config.toml
n_layer = 13
d_model = 768
n_head = 12
n_kv_head = 12
head_dim = 64
d_mlp = 2048
vocab_size = 8192
activation = "swiglu"
norm = "rmsnorm"
norm_place = "pre"
norm_eps = 1e-05
positions = "rope"
rope_base = 760000.0
rope_fraction = 1.0
qk_norm = true
attn_scale = 0.186
bias = "none"
tie_embeddings = false
parallel_block = true
extras = ["some layers without attention", "local attention windows", "shifted keys", "gated attention", "value embeddings", "a smear gate", "an embedding shortcut", "learned residual scales", "skips across layers", "LayerScale", "capped logits"]
init = "uniform"
init_std_qkv = 0.018
init_std_o = 0.018
init_std_up = 0.018
init_std_down = 0.0
optimizer = "adam_variant"
lr = 0.000595
beta1 = 0.9
weight_decay = 0.52
lr_head = 0.00384
warmup_steps = 492
schedule = "wsd"
decay_fraction = 1.0
decay_shape = "square"
final_lr_fraction = 0.0
batch_tokens = [65536, 131072, 262144]
seq_len = 1536
doc_mask = true
train_tokens = 903400000
steps = 6497
dataset = "wikipedia_en"
Each number is 128 + 24 x the weight over its row's rms, rounded and kept within 0 to 255. Layers, rows and columns count from 0. Numbers have three digits each. The size before them is the row's rms in percent of the matrix's.

# layer 7 attention key, 768x768, rms 0.0216, rows 50-63, columns 480-575
113:125163112109102105144139141170094136113158075090121087163140110122152177133139111142095067130073110106081096136149172145121096145169150131115125115130151123123115104147131105134073166092152134135122148118171115072162128127146114141095128146131129107092130112181163120123131116148132115182
103:102112163162145112084141127130110131160143119113163135132128116141169131170156116100153081133127138154163160164129141119137123184120131107142100069124163129074137139077161130136137141134129138149101073101142121131165149099107139138146107171119098107129143136112130125115125111145165148153
104:119131136118141117115165170162117150120154101165133101173109121079189101116113111123098084127132110098103155121128146078115131103149135158096130122149142104139105132092086132144104132123138122150106180115118119150151119137153117129118089120156153119132146173097156116143106131120143079113
106:133123057109102137161115126088145105130100111100133089094112144136113157152110146122155144136195160143137108132138144168122147144110095119151116168125120133110135119126083139120117148097157174144160085106117108115134100120124139147149151106116157110134102130104143167139157078151129142151
102:106090107151119113137139125108126061167180167118130126112149163138119115083123126090162121112144120132164172129134145084107146150089107181128118121119090131095116120111120124136116126171129135140147150132145112096089167112155139101113082115135161098141116145164139171133172078130090145161
100:118120161109126132137152119123166101094093144099134133142132126165091154143129123126125141106136143114132121143106120141143128097109126119155151110087125096150152155107120113110130132131141135102135124125123088122118162111129113137115111076077137150139121116081142124107149138091153116100
105:121152100133136149177159178198093094131128116130135133108158109112134110121105182156115105122188148095117142161101104158195098105128122098094143138113161090111114093122178138098133124110150138151164097108097122104104123121122130073129109145155057098122138079151178142106082122141131160133
111:140159087114162152123138154156140103114126097155121141132100149115125116127143175150133114141106152123118076122146133100132128111165126101121126103130108117138098118147094129122135118106141174130165151114163173105126141126134141145111068130147124133120176115109107122181112131139168067129
097:093101159112131124123149085100126169113134119103162118118137126130099160125111103119115165086144148129115144155122149115145113121118082109166177163146171096130133126142103114169146135135131129086126097110124130114105117160151098130128118093116128147133141166118132140125157117106119137110
103:133144109113125133125128141085160076117116154133141140138099136141151147156131146120143141150104124098142139094088113147113122135095114142156146085083098143138171163124168149197111096160101196124159119133181127134078124164096166070127127158085102101147149087096116132168155142128111132138
107:125160102109130121141093122135176138131148135140141148131151175128134145127148176172145110094134110173107112107104149177155078135123136107103136154083119121134119151174117100161120126140135055094155098130130084142131110152101134099126160126100112129117146118095120148129067114155111126133
101:116133128150164120162117125171167115162159129167151169099143132145117116128162115112132109134095099090128146147179172154150097164184162125136116171145076109139129127113126109091171112160139085110114159114165140099135102104100119111125091183108135157112147087122149091119135136131154129126
099:130107156174145130125117175135106170106148131123125129209143134174079107069123093144139104094138134124103143124113110094106178093121131113132129084128136135145116166092131118122169093119112104144136149147108119122134169134126154086107103098139107147105135159165102113122102140127107161080
100:120107090127123133162098115084160111104116170149121149091129133157108124114137167130120131087140118100167148129124110118109136089151122093095163171091094097126143129120128127141149150136163141152177102107129108139124155069108112107106125157158097131150086092101150123092067107132147173130
# layer 7 attention query, 768x768, rms 0.0216, rows 51-63, columns 480-575
095:148130099119154118131101142097107174142122119105112117171128105105134061109120152176137170129106114084129120099137143149110082115119112102157123133074115149158137121144109140127131137124120112091146156105158080087143165081116165118106171124129112115115107171080119168073146122114111115123
096:140115126116122127100101112125149104154124157142144160124106080152109136120150119161121159132081151142145145181120146126142150143132100180154139170127120131114148150103124145123083153113114132154143107100186110101088104100124121121090116162130126138132155098110112142161117085122098133119
105:116135098133145132103175144147153150122145090140118111172158137136161111160122171096145143123159104147183099131107118149115104112064124112141124112164150104154122106166108132121131096133159106103138161151102118139117131114129139172124161125139102119130115151116121126125104124105133126141
103:133150135103194148134120114135127139147078133159179100141157121163138076081132118060137163135145106128134166087118108099145146123134138136117159100160061131142137108101112088113144107128175178094147166115108130130129126133117169113131132126134114121138135090103124076102100120132158177164
098:107146126121107121110166131125157133082127111164133118151174167109114124089104178134102122167173149139058109128145128134121107149145106122097175166118107141118175131155124121113126138163129140082124172150145163151123129142140205128135146170103129132118131125115111058112080153156110114112
101:147115127140120136088154114141105159095053156157116125172104111124098120130147093137156111148129150110150134134198159111142109162136127151122137119156155117130139101130092143154071148157120200151120122155122093153146164166120106127108129143122141118087156138139144100212174143131161099133
094:154094137108141129160111152141150085137109093153127092122121082088119134119178118146147117145117107139095168112175136129161128138129125134115133152153122117092120135132142129129094107120114115161116135099136100098144110146168047125111129109130138156121156136112133143173111118094096146103
102:125120127141078131105094176086107134123115155134139146096128159120103104089121205135128154133161169147138119149094166101112101113129093127100132131110111170126100152138133116132156113149137110192087168129147115146102163142090157129193130175132146133159122144146124102099139143127097135089
098:150145136115140113137098131178067096125099149171164107131172125150106110135134130146109124106131151093078120087125136150106077125101117124103131136125142110086153134090156126133139176142142111148131131135123102137134153095147119135141068126116147168135140128123154148166119124143159202119
109:139133190141097116136189118112092130077163068120078122183142148102164100134117133128146150183174134144180129157131103131122124107131148141127097112129165121155113141112105133149133096080134124138162112109198148128146116128133116131119089118106122075163135167114145132112120147131157134154
104:129171143136150125113136155113130119126119138142107133126135137153118133137108111130128099129140123129125090093200116124139119127141130140135097115127112126111114144140102089173125120125089127107159142135100153121138104165149078120117102095087164070080114171138122113146178111151143126133
101:096117156125132133131123109090123130100112107089149165133131115114124139113112102146118123137124121141130152160126103120131153161138135136146116166103099132152159125143140179113132130167107160144099136103148121106138113119110141111145154124139118159097119153121146090081070129115113102130
100:125125144123121130098222111135131148115128193146088093136169143170122088154156138074131123138155165153130109140140095087183126135115120177128106103155157104133130116130104122110141153129164124090114105128125143131163099149124128101149090106135131129136159112111122127147141140108150105157
# layer 7 attention value, 768x768, rms 0.0207, rows 0-58, columns 480-575
098:054129118086106141179110064124126105135128178142095108119117079168117137145113107125133159115148121112121163156127109115117134165094121159126133114129151100102129087136146117157182139153141171119141113126062133110084088138158151129115106158132154142135140162110137069125093160184172156121
112:181139127162103114128111132155052152140116108163121133160106121110120156164153130135109119119131136136113059129113142120134122121096132134132141136102123164141155124127114092144105132120145075158145117132163153156085142107117146115141099147139147098119107132129139128122094159109106121082
096:174110135134138114114095099135171102108094147122111116101127114176118130109153156135151137140136080144133110106129134116108101114127141166139166138132152113132096157111182106143132115161119138172125103119096114140166116112116125113116121136158168149132179117177138116141128170097117115139
108:132123129077102109134114090119125125132088125147095146128189156134125092077193146088120124127133134085150115116147097120111131074118131158123087119131144129131125120140095134143109141105088125128130150146093146139150101153105141134155135144162109172136141146132053130143097104146091111126
111:116108129091131132118136101135151130098143074142112093103126086122123135152137141097098137163155135125167167108167153125101130132124120158120182142123147105120124141126116190098131091146141124175130151114103114071075145115138093111118135140139127104133080146067130145116129135164137146152
103:145112121151093155093119110104113112152117076151141084152128123110104157100115118131086130149150137148153131123143144149136108162134141164139135130145125129100118122117092110132123060145113131139170148116162124123111115123150116104107105100139141146127165107139131092122095132101125102174
116:097107126170122138169119171057163084134142147135131076124102099153116108130105117158103167145116121128133162132152133162154128123136121095117157134120136114119155133130098131103150124117108073101126142119173130131104120140134117140154103127116127137116116088102064103098116119100128097112
099:140126121137120124136152192135145136107162099102081101123094152136140122125146127091142104138122107085119131118131170062119121168178133152120133087136157172111108153098142137139123059105120121134139131098148121118097126158128155137149129137135171083108096158129143154107134119109142137146
095:154124113157115109129144102171083116191142145115127158123133111120146138151132120134090095132105102159096099148172156153147147150144142135137104133109137160113081119131061095121099109113106136129103109135158146102157086136135073142080127117108144106141108111094170098144173138092099118164
106:110129133092148128137130080097121116128121134121109148147087105146147118139135080133138152082085126111150130121115108136128160110092093136129156071110119091140140161127160106166136116128114122159121130110103108150077126098163145122107140140127134128145127119154124151142143127122124142145
097:118141132079129139130105052126135144108130124124143103145105110123142125125134152128082150169135149177065166128106119132139091111149120133141143131111119131166136156136108123128145142072139141151114129121096148121097119121138169108085110116097132126119175146143126077109170126070150120134
108:116108103160118124164109111120141109113144094115129105153152086146121096139099108113161127107129149122104144113115133094106113082161173133165148134100125177112116154120154168111142136131152132130158128123094153104094095124154115117140149119159124139141175123171068165125126140105117118131
106:130127105125184132145133131137108137176141080125122186131113090115170102154082122136092138163142125135142119147121131096143143131071128118112104145139130088123150060123098085136113157116108174081179172134129105131064117151130103138146085130171136130120091163111150083107107120144092126126
105:093106128106124146109132119120123100120137136098134125129142063138121150148085121110104138087138118099155087122117102124136142110117139168106100104113156130124122124144079161123132095120166139104123125115108120137118123150134159096133155141158180129151133169144124117132153111168143107152
105:061124115117174128070121110144150128135129117117138119160071152117127171124177101174150108133113130178130134136115160131119113148132126131186114155168112138088135138135092116138096138160127138150107116076128084146167144116107115125098104118135126139139130124104161122152106145124092138130
105:157128137157092126137100075114114134164117093105123138118134137144113155110152120125177136132145099142137147152118100127135148188126120146134079123143142144116120118124138144117140084104092124134154100095129120186145104097114108141169134125173142148110100114118125156138146186061133125129
110:094151121159143108138124125129171098113146096101151126114102099132137103135126152126114143111160139105111117128146068119117131127176168183170122141141081134149106081129158084117126077157140141152122099123135167168125112126152139118136096120139138147139167089093120091151120167154144160119
107:163096124189124160097126118104148093123122097115130173138128124128108095102104115134161119115114140115153135120145161130118127104172127136134147143109135138150141151120162143105163118150123090157135095124145138131076120127132103125135134107098142122134135126098099143096133156053172128098
101:115135126128132139128105077113124133129134118123160138120060123155088115096073098147108151151136135148095102142131108141132103076124154113154118113129169100115138135143098169173121131132107140142102127138127102186090114142120138100111114122144113126109147100123138118092143114076157115136
104:155153111130120102142160115118098116163162140116106172160147126163149129137180111109158109113120140139099102169136108117122122113115140115105113128121181133142121107130114143140112189139127112110141137120153155076120107129115134126121149145123101109136157132114133174144076105145148124129
108:165088129115129140070108116104098150104120161127171157131132105117129113093088074129083092144114116112151171104152112141096171089108095122122144119133098097108136164130131123133094108111117165143146152156141118109131141139141110118115123136125162124142111128144118133118156126160155133116
109:104130103105167166157137117115160121144150171125118124100064145102135088113067118116159085125116148157133132139104095089148124105105137103148153122104158121100155113129145120133094135109103145136120145125093134138135152092127144124149134136147099146128167093106115105127116104110124151125
100:105151137143107143108137096119113101141125090137167125136126137155136101157110161107167172151129184142117133100121101110122081166126144113102143154090133151149123152149124162126175139093160144129140126111116157142112113121113161110145128122095127091128070114137104122117146136116161103135
112:148122134143163116113141144143078202142148109128123135100135154118134099134150108119080124154122143174127173125134179110154124123145144083178170141131120146142120121112074106100145089129129155127130133138145157149108134108109145104132120117138075161132151133110134130116106102126130118092
107:140110147097143149102138142136093143137122146130127119106169138112178137108091139105177102095130092115180130128114109147107157126111133125128119119123164119084157140112133161171106112123162141117145126136128106126191110135095134093120162161149137091133118153147129207129138151144115122159
094:172114122108153161100149148155172122128138092140131094137112129112123080094118145116100136129118162089112113092135158122130130145128106174100147129091157121095104163162156115113137117152160143155092137083113116147157143109152178155155125135143138148131109098171118133114121126184111107145
104:088140136163149141112177138160132097143136167128113154157123191150127131112146118160158169120106107091144159138157086133114110144145107158157091113145132109124105137111151108115120129167148164136117109098102124122146152073124116124083102126128141098148150118083167144143091172081112129127
107:141124132090094158141145121122085119123148120139103146136120086083130113131090139098146155115109095094082154143129097144142127152139117155131101082122162132133092077105136136141134122174126125137112138079154178149146124132145171148174127143154148081127109155165125163127104150126125100139
106:079138112124124125157120087123138126109079170103114142098164103130110119124133141130127129136125083107121134132146128124139133136136123132134157138152110105099158098127119112098099139121122133132142156098139141135121129117119121138125120133145154154113113147139124077155126106191118160148
106:163094123121097121138092078078171144153101103113102124149097091139134118161130103149138134081082078089134108159110104142146117136123124102128093106154166154140155143118153132124126132149133114149174136134121123092083150119134117114115162131100147081115116099157141106121126127079128113108
103:146088131120168163136125118086075085147162152113118133112113125118104145122145072103150118107137101116156129131156096112111146170134128132167117089133106138124154100112102132153105098134095145135108126092149123102125149133111187135150126159152167147156089121125115131143130107088113116121
105:113120126168121130094145161137103130118116138110121125109133142144145143128145165085092144136146113074122116141106122173133122123165125135081135131133119147164095132140116124112130143052094129138127128121140127131095134133145114138168145113142120126138134170177134099145135116158129150129
095:088141128094134118111125117135166152121121157107146126131135153152178130147138150152101105166127137147130131132119151148126104118101120094101162160123131101099149144133116132131109158096125141098147131161158111093159117099133121140071092113129123110103091143126176115144162098061119128184
101:147121143138142138099112116119135123138109121099095123121143150116083124131161150163130134137114110162119134140141121158164105154112126147164130171114164146131100104153103135123125135174076141144120130087134125140154111121097169130083120126156090142124156167115147080146167139058126128102
110:122133128157162152109130145121098122148136117123110168091122135151146110167143151135175123200124138124135127144111112169131109131139141157094110102152142107144069120139175123111145126137135120132131091110121170168179100102142093092135123113116127100138135081134132152101116145131122140122
109:109154121092137128104123133138154142130087125123131138161087116135114156156149145159151118147148173148113088144131090165129105119129149102104120185125104171136178146155124088119140159151103134138156100124084116132183150103144156108130091111082159108113157088141157124132142125100111112108
101:095157125136111110154168111126126132153135175116105157102099187151158144134160144099160102131110129158121080164122089121111156109134144139160112116103147126165157110150154093112144166123148132120102069137121165142171119110115077153114160139122137129164113125113161123150141174176108113139
103:119106133109108105142127103097100090167120125108150114121099085139115145085072085143160117104101113113087125139118081126127123080091146170140099096144125117105180159120096104163114132130112120130138138151125099125106132115135166103106095143123111189131196137171113106099098129118085136110
103:116126119134142108119127097144111154149122115130133135149117102137111147137127112150126097166140088122132132138123143131139086153122131128137136142129106183086139165138144129110142131136122139118150093132103150087199095166114094119145119107149113131148165081129122123110070118196115144110
107:162114128134125115161099141118113106090129155091162099132113108127135104139119112133132125090131100096150113141116123148150112098138109137117096084150071124137116114143110101141145140116150142097096112134157114150081107119108106110100133140099127129111090144179100181103124126172127122158
113:187118152161139135124131144109116106150117150153137144160142147136154102111193154130185131120138136124179136104129168084135094159133111149117156163129122131094112156120143127159186146141134118118185168114141073139123157109110093111113120135143128150128125137177134191097105110134101142173
109:104147124100143139125135128150111184124142122132164143104130153134131119148132149139117135152120136156117151116112129143151098142149125156133211162138145123113166159120130132123147169080161134126118135151104123111121122126120135154130140090109159167133133119089120111119162099133141128095
096:104121105117136120166167096133158137116108127077140137106160099151151126096090082134119124122105096111103143141114118166097111116128115151108086068089114113139098139122174108131127139116114155122062120132138161144107104123173114159099136142093117133136104089083098142114148157135145179120
101:075115124130142122150116128125106108115159134100148129088060095101130128115097123155099092116129137120103128121116126134142107151140124163101118151143094143106110053142153133137102144133101137084107124119151133111135135129132123173139111121163138161146138103192123110115112142104105125167
105:119128131127100104090136119157129123109150120121152120179115094137162105121102108112138141142133125101144160112112119162119145124140164151132136118133130114140152130144089141153178120100087081104120125130167145097101099165111171134141106133129152092133136161142082138080124169112126154125
096:148137096156109118097158155150095116127146144119138119147125100147146125102110106121119115119103095153081077132135153145122119137137118150104134142138164121133083117122103100116100109142134135115117124145153138101088077150146126128141115140147121087129131127162127157171093128134137115156
105:128110156114157151077124153134125117158125171143119083084167151148152106098096116100056138141137111102140177113150161080127152157168122119145121173128111107100137137117116113118081117140125116126144139124133104124180143128108134137150101133122154077105090158095153105091121085103134108114
106:068137130172127118134148143165107101122109135115142092127155120115146112125110149127101113135132190141136120106150129175115123074129126110144138152110122132109108070140133118113126153137095077119131149074183128144120120101127126145131115102084129086110099114154154149116179177108132125169
101:156100149120117128069103110097136106144145117144117084165129124136161157150108104112160123152143111113097114122132164143123092138137127151087125089135118108132133135112135188108128145119134127151166113153130141127076121131126136137145158128149122146133143077124105171128104137063121133148
111:130151117126131104169150104129121125145121153099108107108102066105143108132098114113103113120141075115082166167135141117120175145126122125143106114133107131088168142120127102108144139126102108095146121114141134124151128173131098090122107110106110123101094114132160136139092136151105143125
109:142111138137142112085110090149111142129108122125125157162138139119169075134122119157151124131114128125161131114111124174113098136107118125073138132125090118096068145134154147146151142100143126112174130092136125159156127104111151110109142174122123096123136111177158195102096163179126143163
100:134124139167136112094125138115095131089106131123103102125143168140065090130106140096131146116128141143118129112148102157138123094096113086118115161108135154133123124147106127139122152149120147136107142103137157067151140131128187153137135132132102150174163154120094113124170091154139132124
107:106120118108155137117148153142097118134135104145147087087123083132113143137137149112093128138159131121124150075103133151131131155148133149092108140115115149146153110132106118105121116121097133161117133099161105111111154133108138152132145105135123116135100137094116059170147118113086121136
101:128140118095101103135126148193151173136193125133163160147109145109130109124144149138145156124125150130127133133103143158140103119073143163122133151128133100113080096140126140139113167073160135117145163141124147149131166125100096171139135130131128118116092132151105137156162141154100141197
101:123137139134130124108125117125122168102084135139113130119141099090091142120116131182124144178102117127147118121135194137140131146115104136096121168115127093125114170141110094123135132122082150117103149077151072180146149125115131132087127126147114133107087148154186094115160144143123093153
102:121140155170160153140115142185099110152131081111118133122130134161100090077152097118118131137114115149130151103151114144119120133098131132129123136141108107091139131122098077140129086128104123123139178118138110174150140124144192110137107141172145142118087136112118102100123122133069152095
104:137137157176097131112107123115180087117100149129135114097132116112100134175175164126158160111162139159146087115135182147145100114125094139105104133135098141144128082125137123116118140125121133132156100130134160153130070146094126140175168144168102172118096159136108138118121125169126145135
101:138122157108127113154096151083109163094115146110135164111132143120105148133127138122137093084138145102129139139135070142131123114139105139168119138120121144136152142142147121119102121101088133129126115119152132150073137111113173161132103140115125129131107157092107075126198122084132124080
120:135115161152085123118090116138106144107130117159126113103110187072090130120129122114095150124148103134153157126107152144135129102124122162167119122149116124158118105145103135125113106107186154133125083108126144121126090166131151141134134148122148123152112169106125119172113115129158097135
# layer 7 attention output (transposed), 768x768, rms 0.0212, rows 0-58, columns 480-575
106:119113096149119117128125103143104116076107149144119131112117116139153137117074121146127092133102086153169141136139144100108097126123121081174140143129115117147177124127127111127138157094130149106069118179115154132121120131116148135139109118104152139113117123156077091122139137148112133082
109:123119148097105078141128163101101095157090145118091128182157114125156134146123144145134145121107178102107097171141126114160124085139111080087129096111177104122199113139140115115144103167129126162113142174154153121154121087100117108132127103144119146143124143113132166128146143152135120187
100:161111086123128166138126076104134145136143142149119115087105117098153108154133134052136106076146132117167146123160106134147128102117118123152107094135151173144137153134133126139165154131135124161179105111089175108153132146160133121125116157115101074132149149103136155133134105100099142102
111:145129147114165116141111121145128103122135106145106152127130125177094147126094112185121131103142130110073116138145134129077127110162126124115166173160098112110127101087097148150175122100141123120106159145136105109139151151151095112134096121140136121117134147140077121111121144115155096165
106:152097116125123144098099128156115144144098134184131106139146101135115133106101124157147130154125128146141101087168167157096108079146129122151131139141157105113104149113118146116119142127148144145110118115128132100113152127120118099164137120105126118106172142114148129133139163148117129129
107:130106105152094155129117068111107151166083102144142103100127109126141098160123132140113174100132162105152135134138142146146125149137101137122089102104125123155108124142132061138159111130101131096105119124140163140140118140124142130131140137125097096123115107133122111113106154126095143156
104:067102150143133137118143101126157102147115129122121173140188129103117141151128150122137156119174101098116134121057134144124102113132137125094128152116105113154167138128143167090093148132142123125138129170054135127129078122154100121072103118126144157089094181169200120135103116155146117155
100:135091150111074126116119123159136140113106155097105133120131122159135114109137148136090150126114107102132114094138160109174087126141152189104148109105174138086129126082093121151093155127134107103151139106133140099127117112101143170124138117155158122129085174144139117132141114126152123143
100:077146160144140141137111091133152114122109129101154115126100121128147109119148094156115087168125166072125150131131092119144106156123140151097139119146156120067138126158103150147150097134126089105151114096146131106126107138136134119133126117100123111144076137092128122146133112102178161128
101:125165092143149160126137144155148139103135151146100127095128101157146171089119083107120150132116123117120101094187093070166122093110135150133106142148151145094147181116127091106135124118135118133143153145095150129049181106128136135094132124135146172122108122108149118167108099144111154110
103:120117064178106131150158130118124135159141146175144108113101129153143155180102088093128105151164156152103107124193118093118142097139124117138100095155106151159122158131143149084158138091112123118170108154115145132127109140126123140112152083140124138134151162086123148118168081154104184132
099:115099109166177101124110150085127153108099125145107123108160112139131143152143128109121141133113109134094129088147146129124161124122141141134131084139100136148130129162122113097124172143166133148072185134115124113130103128156152090138114131112109152126156179117107122116145167109137118146
098:096131138141132099122121151148125116092114165131097119166147137134174086148118087160102138089140132143152124132157125132165135135140106093141130124118131111140129151131101111142099083144135144149104151138124146097148123153092119143151139138129124168071149146144100102144154130122098158150
105:121143122168117147160119087163109164141166145120151095083125141121125135084113108120120148091099126135130127144102125117135140116140089118101095132109155104110151130124135106139175148132137117121138147130114150085131148172121117126101205160177099105122141120143167102101142163149092145162
100:115116102165110106135127102158106095148132138172107125140102129159141146117107135155127102096162120109130127156135131087105127124135116121137136166155116129146104124143121142110119116136121112137114164113105123123121113095125141145132144150125155124092105111094121142152079135115122128120
108:136113207131149131130127111136112096127153157165115142203124129143111149139161077138184133123127138122159118139110168117158151160134124133109154117145102112097148062149143165127085109192125100131088166086161135130143125150142130126154142114107154190095109079124153108142113142129137144117
112:165117122178109151097122138104117145142098115114119134140080143119112101123158131130141131142135104119162140134166120117160197122153085148108092110124125128110126126109126067132139138146112128098117187109145135172150114142077161098105103134106121148144106105105104172096147074134115118143
107:123097116103127142081134150171165114172180069087157117139128136066152135164119134107126121100123141146130107134101166147151152137115127169134164122111090173141112078076131151084141145150149088170117109150129134123135063164175115089082126122164114121115138105146146110140114141125149156115
106:126100102126107118094138102128108143155126142146188108124127129150147144155130137106097146089130144134143131106069117122125133103104123136140166167096114101132122082123152116125091103171139147124089090097116162152163133124104155144109146152150107134144149102130151111124079111154114110138
099:112137164156147114135135133134112127104130177103098096168173107121137124121146101124092076149137112136098134140150129113111127113114164134070144119171137122101137130120114146166145122105136113156106134131166082106114119118123059117140168155096134151123117157090146091131094152173156126118
096:148133123136130117150120123099172146156122081100104141108160141123158097118137129172138117157144121155129092106144075125141147151147094159107115098108099136122085118128098082109179099117123167169153130098136125093124169067141128161093147110157141111154140154134137128114119130128108102130
107:075118091136128089100144116120133167124153129132142152107091126116125132131122196150126138136092142109138128139127120100131104143113123140108125129098131132079138148117134075148128124126127139146120129096150103099081143108141136145177133145140133164117129164148103127191143157137164130103
095:142120116135129121132146125126072152148145155145154134145122158150098161137125167059147124102118158083090087162112147116097102117095156120164109115138151128136091095150200172154112106130179126103075113134143157095180100116086127137172109112119161127104152127150176132111116140120120164107
104:128124143108117093102129115114123134129134096101118138150143133128103122103129098142131090144151157130135104153158187128117123106115181120164164103089134101124113103139106146136084077190096106147111147122199152142149147125148107108136124124121128150124154097113118125112075139165138126090
101:144128168103113125163099150091096123124124127135150146123139162156134119109167138147133142132122137110117149174098125169152123158192135096137136136124170130103134087108134133174143137147123134142121131123124130106144152083119107133155131158201119108122140101147113119129148183151081058155
089:127107099166122193104160096114108174131157127161117129097081150176101113099083134057109140134150135127152100088135139125070138108088134118125090091099152169131133183146176100128137161111137160104116125155143110086102121107128140124132122154151130132155164092085145164165104117147136185077
097:155125141106159132117179108155143157112145111124153113118118162150141122086135145090144099111107093150097130099096093086124116113143075104157100162122158141176137101093156154102099131121125111098154180142111157098112106116158117145103077135154130088105141087136149110130134100103122150123
104:155084149142110148158095125137138144101145136138166104092160162118086123108075091104105163110115117103122103127183104081107147117121133133129109141169111174143154158108132136130153145119126114131152165151111056111108113160157120156105177127131154173120202104107101154119097136123148166103
109:145148136106150096153111088124131143150160128116076135148147109105082144134095136164129095116091115148150113126135152123130140170102114144112120130141137147111133107151142083114146130122169087137133142090100112144181163159118074146120153116068138122101095124132176141169119131180086093123
106:143121111109149116142109125167163101127138140144171134152164128182133122133175107091109105106175137121094097125187121117177075146146110143118112143157128140124139103095116135088129117136134103168168075174068129106136134144157099120138138147124137134126146132117125145146107126090094133147
106:086122158096149100206122129101151135135151103103089118126132158094138154159109136160112144103118110128132152178133069113112129119138141160107120112106142094072093124133145102126172090099106177123150157090093063081088121091120130170095157115155137101146118091137141163117145158118114100093
107:118136139108112111099090102149110084148110080085119108160151101120163099124117134155104151158139127111126109115103153170128123117134138167111124091110105157149167156120123126106109152138060107126167148112129115083134126129101147084101160099169144153138130131140127131102155137131103131141
099:091157139145119164139112105119164150142118168118141071133137120163112113126158146100132096097138143082112151124135109152138115120095148117134130120134152100105104148136091137149107134108165103115175068139139136108116138140114101139147109136130131117111108161166138145141129143098090134119
108:115110093133150132093131104147108122125138119121127099149083128151123110126103148081148118121140122134163107146131131095122135106149148140134126125140156117142155120103181151093166082178099108158137118107138089060101125159143124159104138112066126123119125074034074145155113108123171138119
104:138104104113117124104152098129127120114136109124152114123143126105104136091171098102108118136084119146133150097142144082119123151119140144177144086132122125150106127139167142119139142117106103129113135126077108132165083129124143061091144161103134157121141110101100132134110131122120152095
102:137156131108108100211140139125085111123105134152125093120093134123131092175192138109108080144109144114132153113149092107149141131134093135105074117132146095158122123139113133131169086095120155118130093140091133124139108106118120126129113147124100114151158131107088171122135146158120147178
111:124111092159092112107155103099094103120116111098124116142105121178148147133151097108125111156108143156168124139145164078109095153147150141156131107142131109126118165163156135122125106121119120106133114153114133106107135131119116065127128104100135169152093170118159138134172123149178144156
107:151134114154153093116108132149147064117131105108174143144124141078195126159096124142110102083092165142159170147161118155137102159136092082154162115110096113116130121156133114115129098100141113157142102167105133162165163125115133136144109173165118139133122155121110117088131124121151131168
104:141091125136053114128123111089100146102085144135106129143138111117092095094146128150139122145102134113127137119171134140145121112099111104130105140159132104140117131144125130162144089148125110125069133114130144117127098128139140120189153124108113130131157111152096132132130141145119066145
106:151132140145102137131114129110120149115160142121138131120098148113118099116141139097157128072131103139096146122050100155155140106101132122112118105118093145135135104107139150122091161128147122112116168133078125188155160135101116133111181129101106127076122083170138163096095155099124125126
095:140106090096158158126132145129146151142139137158104149105101128160152117167112150077137116078127096115094107103113154087107152129104147139133143129105143157125134152148192155134107136135144092098109141133153124123125175090134125104133103137094113121144139132154114143158087103104109142137
107:110147134133085119108155139123120121166143121142088095139142088185126147140148141101155160084129146117130147134170124114088110116127169150162154146116116137141116106129141173114169138127112093144146106140125101159143111093120151156156153112123149149104135199095143100126136142155096110099
104:120096126158142122086134124113112091134169126112107108122148147144151092108123078130146112148155128144155112094117175094111133102101107075127175118117094112088142089132112132114088148144146089134098124134122140116149123143112132157123110137162098150125117137131162099098105119167092144088
101:096120142129105101117109151106189138132132094089172110130119134120172132142136151135157121129139142151153162138164095144089101146085143159116162132151124132116106103133140134133072142163127126127097090097094112112081120156115128124122157166163070141133164147156122132125136149109115140084
104:106104163156108118154109118147111122154103129108157141154122141141097093090092153136169106140121143134124089149172133132131148091153134108170093173109097100132134150141109109120132159103075121133125100124143110152092110167123166102106131127164079113091106075138094152088131172123098150170
095:116127191140140125161120125146134111128119119124177123095140132123101119105132162168123116159119120135121159105134131130150121161156086133114135111148152120109180115124098102141161157149114104113108096090160139126142101130129119151132163134105120126134130127196129135098149124148118089137
106:091129146087106201091158122146113129131141131126105124087115161178127150120132144100118118132136111127100134136101144171150130129166123134133122138109100158113128155123096156145116119115148084121094138112084141104075161110169130122095125124096129101132123090145133179123108119097169141120
103:097142145125150103137138100103163093160088162086121169117139149136108123120112145100135108113098140101142144115105143123129137097110109121123136111137125108117159134143158149133126136084109137082100099102171094146100109106134087129159121133134122118087073103147136201120153122145170140118
100:104137129104140132081140168173138083148110149130114132116143139121148107117154143155099140114114093093132107124082131145164123139105115147100119115157114130070133125120112138113106100094151127141121116133112091130130128149160113160159132137108153165149143142150146102098168091097107119111
103:144129152124146122127128139176125132133102175110167134142148128116153121125104124186082090147086147147141147149168109105138093149093102140110166111114142101144142093133104143127155141106146114087098119131081124147136143120092106132106166156125136146155141104107127135124149139150121105159
106:139101113112130131105167151114124101112141141139121136136184192134107112127133127146173162154149123095124123153122128149134151126105120135119113123135141125140098111111173123106123144129090114152097137099084098141145116101104111119162094115115153130104125134152101171132124115140080111146
100:109110135121147114107162105134083133134134068095140148154161150095079146147108124140132119142089131119148109186082145146108144132109117126151128120130119134100112121147149132154128079133136137135118125126129089105141152189147090155137167129163080096123161123117127155133139118140139149135
113:108127166160118063152115093127098169170140099138132151167112133129119149099104125136138091104120125164152103112136148146093143157166157158120131176108125120086099131169123155129162118130117159113157127101141124101104126146091169160144163134114110133096118122119139158156133145147108154118
101:115138115142146098148095129100137101139148110164088123149126105124090147113132152171143159110138116133108120103158119152081110157152124105084126144125094085136127097127103150161078129136136188160136102103120115146156154116114142123140146107165097136114090126158168116126148150130122112120
090:131119115114094130145185089124108121122115156125116110091119142159154087136119139092129122142147115133106074157090128097137117161109120118115162143109139119124118098103154141127158141126124096143135115148138170121173169120061122172180146129120125143089073132141135104131132139134132167156
100:096146115110195138130140126116148099122113146136098113176135133165145106117105115143085118136145142149159130096149110102128110122163114126154080097154125085152142118127137098141113086171150091114090160145116129094129111149125111166140147135148112148101095127128099143148114157152109131162
102:136102124140139166139096132117127070155160118131161107168125154099130149167145123157125144103125135162101155155101142151116110143116180149130130142118134146125139137133164103134118084121153165147129118097132129138135133093075132091136154146122160145145125074126133163133117117120124133095
107:154116149114159140139134146093162124151123108152122169186100131134119175145150126106139111124148114133134087116105137111135159129149130135142119117129142134053140138112099124117119156117092099126176148146134109122124119158156110166141097068140117185127126181132169128107101109131135093122
114:090147124091106140156084140104164134092156090124125107130135109040088169110117124165151174149118115112112141150144109146109155078125136149142118137151134098170113147117140123127168122121123172138161140142102155132117105146140111133103128130140123118111119100157131129127163150128114103106